Part of a small language model's weights: 6893 steps.
Each number is 128 + 32 x the weight over the matrix's rms, rounded and kept within 0 to 255. Layers, rows and columns count from 0. Numbers have three digits each.

# q: layer 2 attention query, 704x704, rms 0.0503, rows 61-63,125-127,189-191,253-255,317-319,381-383,445-447,508-510,572-574,636-638,700-702, columns 0-175
# k: layer 2 attention key, 64x704, rms 0.0489, rows 60-62, columns 0-175
q508:191130167153108183118065115066059100165107115180132192158143115080160183098078128094141110195125126110108123060139184176095154116122121152091069063139059103164158128108059119101108075102186072115095132158081090086092054098113091157162146103196195085086080091200145192195162163078104149150119038120109122114193167110115104132117109144091120163128154135101166029128144122162132138183107132125131164111138109124085102175140097110081098157083166081149111132095116188153164134119141073086136045111066153225101155056107176074128089114
q572:129145072149108123141083126151172077139147144129119134099165094076177184078111088092107148136148115090180077099184125147158110060148228127191184066089096158165112109125117171049098150121182196101138123084105205162079115068124110106178108110195165099133051069099189119127091103153158102203160059162123124130090145122108149092116213156101165092178128124150187053134127150205075142057081117122096092129098082166112065153034185157096034048105105110153105163214149136099127146060075230120132054108088129087156136123106142122121068152
q636:053201157159089083089156114117132117171064160104075151167180126138090148097128110158124112184089086114138138178133148118108048102147138126098124063111067103189136112125101151134122089109090055080124093207154104135123088120105147126121136122090104075150123156205157112123081149134077092087193066084215214090114107097099163106152143108083171084161146159199076097167166132114129137182106047136126190100052149088093140147157081149155070118106171214186093101151151119181125075089083127162069131157079137148068147121122127080073066145
q700:156096085153140095108156159097138155211150102184095112128101154131094153150120135148157090164161144135080089132114128122115096163172154153165071188135116118150107140150132128094136085048103171160070166166101061142081129122122092167078172070153129092157159115136104126137112176115098141163126143103135108165141100162120140145141089114116197173168123118072161103138207112107127145134106174140133125092112163068099127069115170089083111168142123123072076187151100135193076146059127118132099106130120137158132169102129122196089125200
k60:133084169072077119104082140226186059067092086093163122162154090166120066110162128143105112176086108136079145123247153115148086180104170136093125169056160186100146093114128138176091203127133155103166068104129131118133148207147167124066069155139097103173153150146077133165101094146131111121151163119128108095180127086107114140162112158127103093063109157121152195073138127133141104097094107159064137170164120160153185140126116164123133108107143079110100112155188101150093166193201097133120162128100177144186120120143093159139112089
q61:131136155197094096141190143148104116079196165145150168122109137167144204049114120086153097108117133119180178145160150081205084180127118142069153107152162132143024097103145096083112201133117002083094097087091128119095068117125097135170079156170112177145092058143119144054127070160129045133170198148172188136078255098155135067143139058115088131133086116181190115105136131096182118095113135131124099134145123082064146135133110082113128142102182105094096112164109048139090130170152144127185156087085133197129138128175123158103177178
q125:162171120149131102087070069139123141158114128148128178126111109112138105092149090128119166125066100100148166157128253074191165171142101104132144182139096162123169092150128154132161125143159163160131164140094146103122095104108159098073155139133158091094128071107143144196115131153156172115107091168120115084136117128043146141097122112099137097151128160154153141181136120122127143126113104109108177067136102177062126116126136080133107107081113116129158123130133162112133096131109119132140113145149055085128120104130139073167112098
q189:124111143118140089150103099155113118100088094118132170113155157116102142115153094147119171104077063122117119151131144087128122175141156147118161112118125145094083116126069095136152119201096148165095144140129165156138134126147126080152176128159115157103046145106136150111194154135103163184174121152124109153149134134083075151128142083164175093075141139079107084124139129124118189178164096125141132146074132151069156073217132156106055070163077141086119106160131138099107103124119116104118132092128104129091142117092060167096188121
q253:152100115116150074140158144139106091124065168088144116080127110127119119108082174118160143110155148136166129111110140174133132119117103178165139107118100159114133107175152170121076123093137141118169119100116139100121121123147156186154124051137102078151113055123131141127130148088123153141136112116141136176123137086063119119151103089080133087124108194183073114148125133121189157157041157144135140172123184139058114136129122160186133068127128126192084142106097082142074155170114102134148129104128103140206115097106128131128153141
q317:081140163139115117164163144126126177114167138067138133122124086178136137143122111144066205112108160124170178138196223128133167158135145117156142164183135095127067062077109182082088077156063127099131090152146071119134116099129121090113141193101131144147102104146084106153093168164167111187144090136092055139122138115122120150128167182138136145147163132116132170124123124071162141106068096139108198132165160127153181148116123158111111122168065111106138170160168132112129145183136136107173120138130171183138115089083178107127178148
q381:062128194105077182155151172158105163136103119150114195089148160121136141156122136090197161125114155169186110099150097136174174081128144099120078044188177133128192085199126167074115157095113164152106114124181197130147142080159211077158132116136063130109061089109110142167160111091082161134100117164156122149086138106124186152109106122148098099122161159114166124117141123113026155188156150086074151148176160138166174155133077128112170149175062128110112122092093168116125137192117155155106182137090117123123166149182090089121119088
q445:154111117111123178136140125162063203103140090095136124158156178121057185128111153107097128135158127134209092129151139084132159105099084173115136079084112154119114189127155172179128144122151148136084085094068087119060078090187119077092079133166165153163119212172084141101173115112138097160138149068168074118116144197044023117123146114139136134073116125138135146121130134117117102110113031096142113147101107198126136098142082204136097146058151112155144127130115148099157077213133038112081116136085136125157146152094145099061159168
q509:134149100147044121094132194119157125140123146087119151098186188147125158105090196131122079105159159149158121100154180103129128174158120145133134125135134162079146155143081182115100119148077088141106156182094141116159101152155159098111122197166159110165146147158166109096079136109082139128078135138148082150092150138124099093071078165100142158151069175103117152150127109042139134172146052131115145142210176094141159072179161154109125173123100119153129143098170119082116060205186128076101067112231142171162223141110114157121117140
q573:019109076125092221120096182083125119136127185169131161118113131179166133092133113115116082085055138051214188178123161133142159121175155089090129154106157156168068139080111144087134120061113215107175196171109155191071153144153163122058109128084145166192119080198135099242142139085184119178121131157104163138097163186118155127161196112175123155105114142111139133077193133102102103138144033089150116161143091137136117089138108132126167176095193153164109126241099094085148150008114102071099125166096112110228205175129127173121080121
q637:123142108086077097138141126146102086114144150062190132142096133126143171145098125131170062109142106086106162157076158112129039142147090073178120095136108085129149126082112195107113182130165129092110100091180160127159066121114109147136100108129207123146038136158165135175151148170133076106120132098133155165132166156101207148139169076154152127083088148160113088129071104114065099066059162119143084102111125155105158068111136148105115116146118058189114131161148137098142139181142108084107208087137130130159155117082094092124131184
q701:192129081138144139113095156114117184070160103172101183138186117089110185124112115211156164117136114117165114155154140110133122132108154149083106096110134134078151115107098139115181105093130118181161173069126191090154146169123147160052129147146127147130129172114120133089126074146086090106170134146062115196145101096124148112105155170168101099091097123153121103144132114163050169153124151134105148179179156170076153112135111138115115069164044115106109166179106078150107143112133129132161178105143167080175087166115134131106130163
k61:163082118116162150178106112181113069157109161135099120119130102043135139157155122137155147118145083123077091149139136117070130165130113079045109123112155090167101159167132115153122141144142161199164127198127100111090080149142071174089054113084121164078170102016153081144152141192154084122155132114094186111156139135098138148131122170105082108178147122105130162127112140114125126148141143147081115109115136114194139106127155040156171090060091080134142091139115145139172077083109161161164132151099088135091187168108185055155119136
q62:138128160125128123106137105104090111163061159120149134119163112115082129161124090087148195151088105172155124089135174114132153113090106147124113125151158123154145073161125159146101132145097156085182130090143121103165139072108145135219128172099073113090135142120136175133120128138115164090076136100120185099141126143144123170122201157146129173169174114188088145067062123105141074118146121135105114115127139115083111079139087157141144166163117137066144128165162115130104090118134176112102125158099162110128200135112180169197149124
q126:149208166111060160142144166204091155175098115165161047155069180152163153127120119137195117055155134107126135105152109142164132174113127186159124133119122008192060129136171088134142072148096155155162175077135109047147080118120138144132106136078165168172120106089153104113167111098113139117139148090191129057149185097154135156103034134066117158181068114075130128143123141123201119164114110121188095116126156053063128127141128109122139183165140114157144101126118123137205105153152113108082098121115131159059192129123145189023142173
q190:139132153135130123097137175132126133141137122179081142119141154149141150118179140159161111162133115095119090138156180132154129140129165164154117092099189061116155115150143104129141108104119148174115119132135122114147142122097086156076097125176178174145085131184152120106134179149177123146120133148063169085091139178152171109143122063126096148212062173135165113094170153158143131081068079129104126078221132050123154229102119166122183081135138083150116114127162058122054120125124116128154082100104071115110089141155101130154134083
q254:131106140122114142094141173109196140129136129146127169164142159159115109164153099055102099142181158095159158157194177110121176060103111147125146132134160138166125195082145131070072150116113097161137117021109181120118112120089176135137138086174142136132142140130137121099094113110091208081170097075169119161125130124094134146127138103033103136099141156112194106095130146154140167078112155117129132143082107115172138127091154152150155181111117154101153156115133142164108086173130129187155073163161141146048151116136136132089167093
q318:113147119064074080106149125092112153093124142126163102173133135105116083040120147073164086140135108115125170149190047166066134072102141097144156112064121120203136106117111129120108112144121184025141156129130109070067147147117125143132091109157146115216069197137073129108153145096112068134099110138108117154114127102154100165136098146145156133130084104105140126129124126081079154070113170107121136128162087134169117164145114137113144176190051088091143164086122145133142121094099105175086096189042100072058110116113144106100170154
q382:123157133134109154099143134101160162153104170122156085171092162109098136104139189077125115109117145115129127165158085148128102150083132104165143088067123070138081200104098131098117181149090128131153096101073147110118135158070192116109092095098105144120158087105112130100125137159105150168137046113085182121060081108096146041189128129092185150171120098182117128152116122141126110116097104111119065097112089156073127121146085106120124077135099173136132154120152110079114096096138174126175076104135109110134137079071116129104154101
q446:112074168160068136133174146099062114086116148112078162098147121113177118133196176178129117140135139159098096125087165107141150137143142131127133134083159129111157138104146120119134166189135110154170157130096140126119121124091134117165141092120192181111126128061092150095107170133154123072188189102095113137127096159121134097141105043132165145152179102146106099139127143123148159128132114118104133116109102096120160156037165030128157123085142129131178125151105140124081146140128157197131141124102144143082135130155135102128183147
q510:217122107069135203119125123162032159122127122184143106152180086162085049124076225114102112164159164147193193107168143146077074083152133168094177089075181140158090176081129149098156142114149164051135072104077079094093153081118128130107137158126112151117146038122114119069087162073176108174173118141139102139116147138139115102139130120134070087146109161151135179107176142059081145167104115203109085113068141082125149206127176179180147155031171107206170096112148141098125122063138135131115145201112073202084159131023100084147184153
q574:106143103168110060121160111100126118132139185192116153094166123106044021194132102121114123156104132115131121177171194146120123098119094139102067125144096111165135108069213105097171093098160105149175114036073113145087113106160100049100115089096050148115103121042138078160082173145169144114149072093067215071106077111125106123102113085098201133193167175191157111118212132123165126057086160108080092050109104164116154106192146140108085105099146149097163192084120183174119167115149185124154107159112129125076209116116104074129161150
q638:052097116158063123162167174135119163080112184161120062162085184101096163111070098147081122164094077099169106126118148151136140100172124153131125111149097118168139130080104113086203153177104019113162112174139075103130142128109175137151156099159060099205089162137165062138209164221062133145068187116079159112155112130163091068141178077102099133136134164089148160102156115118141120111117111077136098058178122128159160105192138043131118074140137109065145153231145094095098182105083157138125135102093132083126145143188089164087189076
q702:091145102134082134096121145141109146091127076136168094123112117113132107172121132174128123096148162166140160145141185136157083133114162094100035122161149118173158143131137149089117144110136141198098114149120163102063109130079170114093122099181137164124173170085142129115116147063100136109091113135108133135150126145134161109180124129097183078131181138120145156141126123070177122167101082121114140125131103100064119161050173125102144154158117117109123163169146116103104091171157138174108124208087111154130179200126118135156111126
k62:181126104135169112116144121114152074112063117156153135104152076120146143159108068196102115147113161160230184130100172112130163091126099184111157174172146132118143127138194134130184139169083181140082164128200108154189113144068107156109163163120119088127135052135141133122176096138136130082118127136123068131226117097134182176116177125159105148038132071093111089142155076143087130097124159198180126093119129161130093061145073071106094106145102149171162115134086160140191101111190165118114120101135140173145158124152126124117153093
q63:157138145163121131109150117155127184155141107108170150115115103107071096133165157153112145174077171136099107054093134112153144126114085139170157099127151108123129132103092122092146161132120147140116176138132118112097086118136136235126143116164069156059068183080133102138120143194134182099085147113112156087105138170122149151103129137220103132134203135113119127094187118166115172088116098128154179105136196130131206166098140182098077102143121034123161161180090114123176088177110117109200176167143143167176076101081106145153131116
q127:119117141159116167149104119112116149126130169110139110158195073170108092118086112161122193127161122206109101112107114155057102069113100098168149131199058106071139061208148215152108078093122135142125191107108096129088128111142119167155109121128193126123092074134099127140096140140128122175139086155143127136118127133104103094104122081092149142121125114123143123189116140099147133114125117119136164130127125190115066114109123133114151123136131158120103180124116136159126132081124139127135116124131114103141131106135124068096125116
q191:100099052078147111125123151102219124139143144107100083135125061098128100124193123099117187116170159100148150106124136095158145129117146139153167157133073108134101138115128105127140103179141108081092148130147109138179088108110134117078128090072080156099141137080153116115105140141153143112163134133155143184112142113153219155138141122165130127078124182143159143098106104088119127097161128075113148091155180143107092140197166107133100082163161138107141140142185079080050114062110126143146175148136113158110186151050148089057030156
q255:159077123093152119176064132156115150151117096098164175149158112208144156147126113151122132094127169082100108116097088122053093190096134161112156155116133055130168122106123120137160134128111176109145159146152136143060130155177172116155116162120155134090081105113152133153075154117056179113136102065123177062117130144119067144158173146169189100182131129114083125100165127043172136201155130151131159100145135142072132144145105108100126143105097096114074128110122127123136148144174161118076153083105131154121138096137169174062133127
q319:100091158130039185145114121111131178106085179102133091137086134154157085162096202140190207135108110074139087059104152095094159087098192152099131115096059120072139110134122120129146083125068161140158128132099136176096116104161134174111135108139136101121132122167129179145180139048160089158185173108073111108175090202074148177215135129077099136095137154093143173120129111068151131154108115131140095112142092141131136144078141145167142166144112125201117156139087129149134114094178104118108136089123140162131170123075124164113142125
q383:102130111145127149148090131105160116141125108143174119073170129103123159135047107101118142097115111162102112156149128092139140115184137134140166092080147104130147132158136121098189144151138120161109114188064111156131074174104125104168122103133101090168049162086150158082095150161139155094188121117105113182115158107050158152128183071062174131105107105163131164111143112132177138159105085158137178124096162093099118058110152063083124128160134145156183086172145098125139074131123114107136135169151108162196083181117176152169098144
q447:129112103118131124095150088077150131114134125087136161121106127137096152141091116135192100180094112081127190103151076148122118183136069145143103176150140143139159147127134170137056126096100063188130137155116119100085135118177178121199149122128172112177204097079132182140131161169092168159136101102127100136125093101117173092125150121135111197115146136039146179138164120125134170029163101152161146085133094125128138147091158116135087074137143101122140120111091156132171122110178109100178108113088163180113067140141125118112148150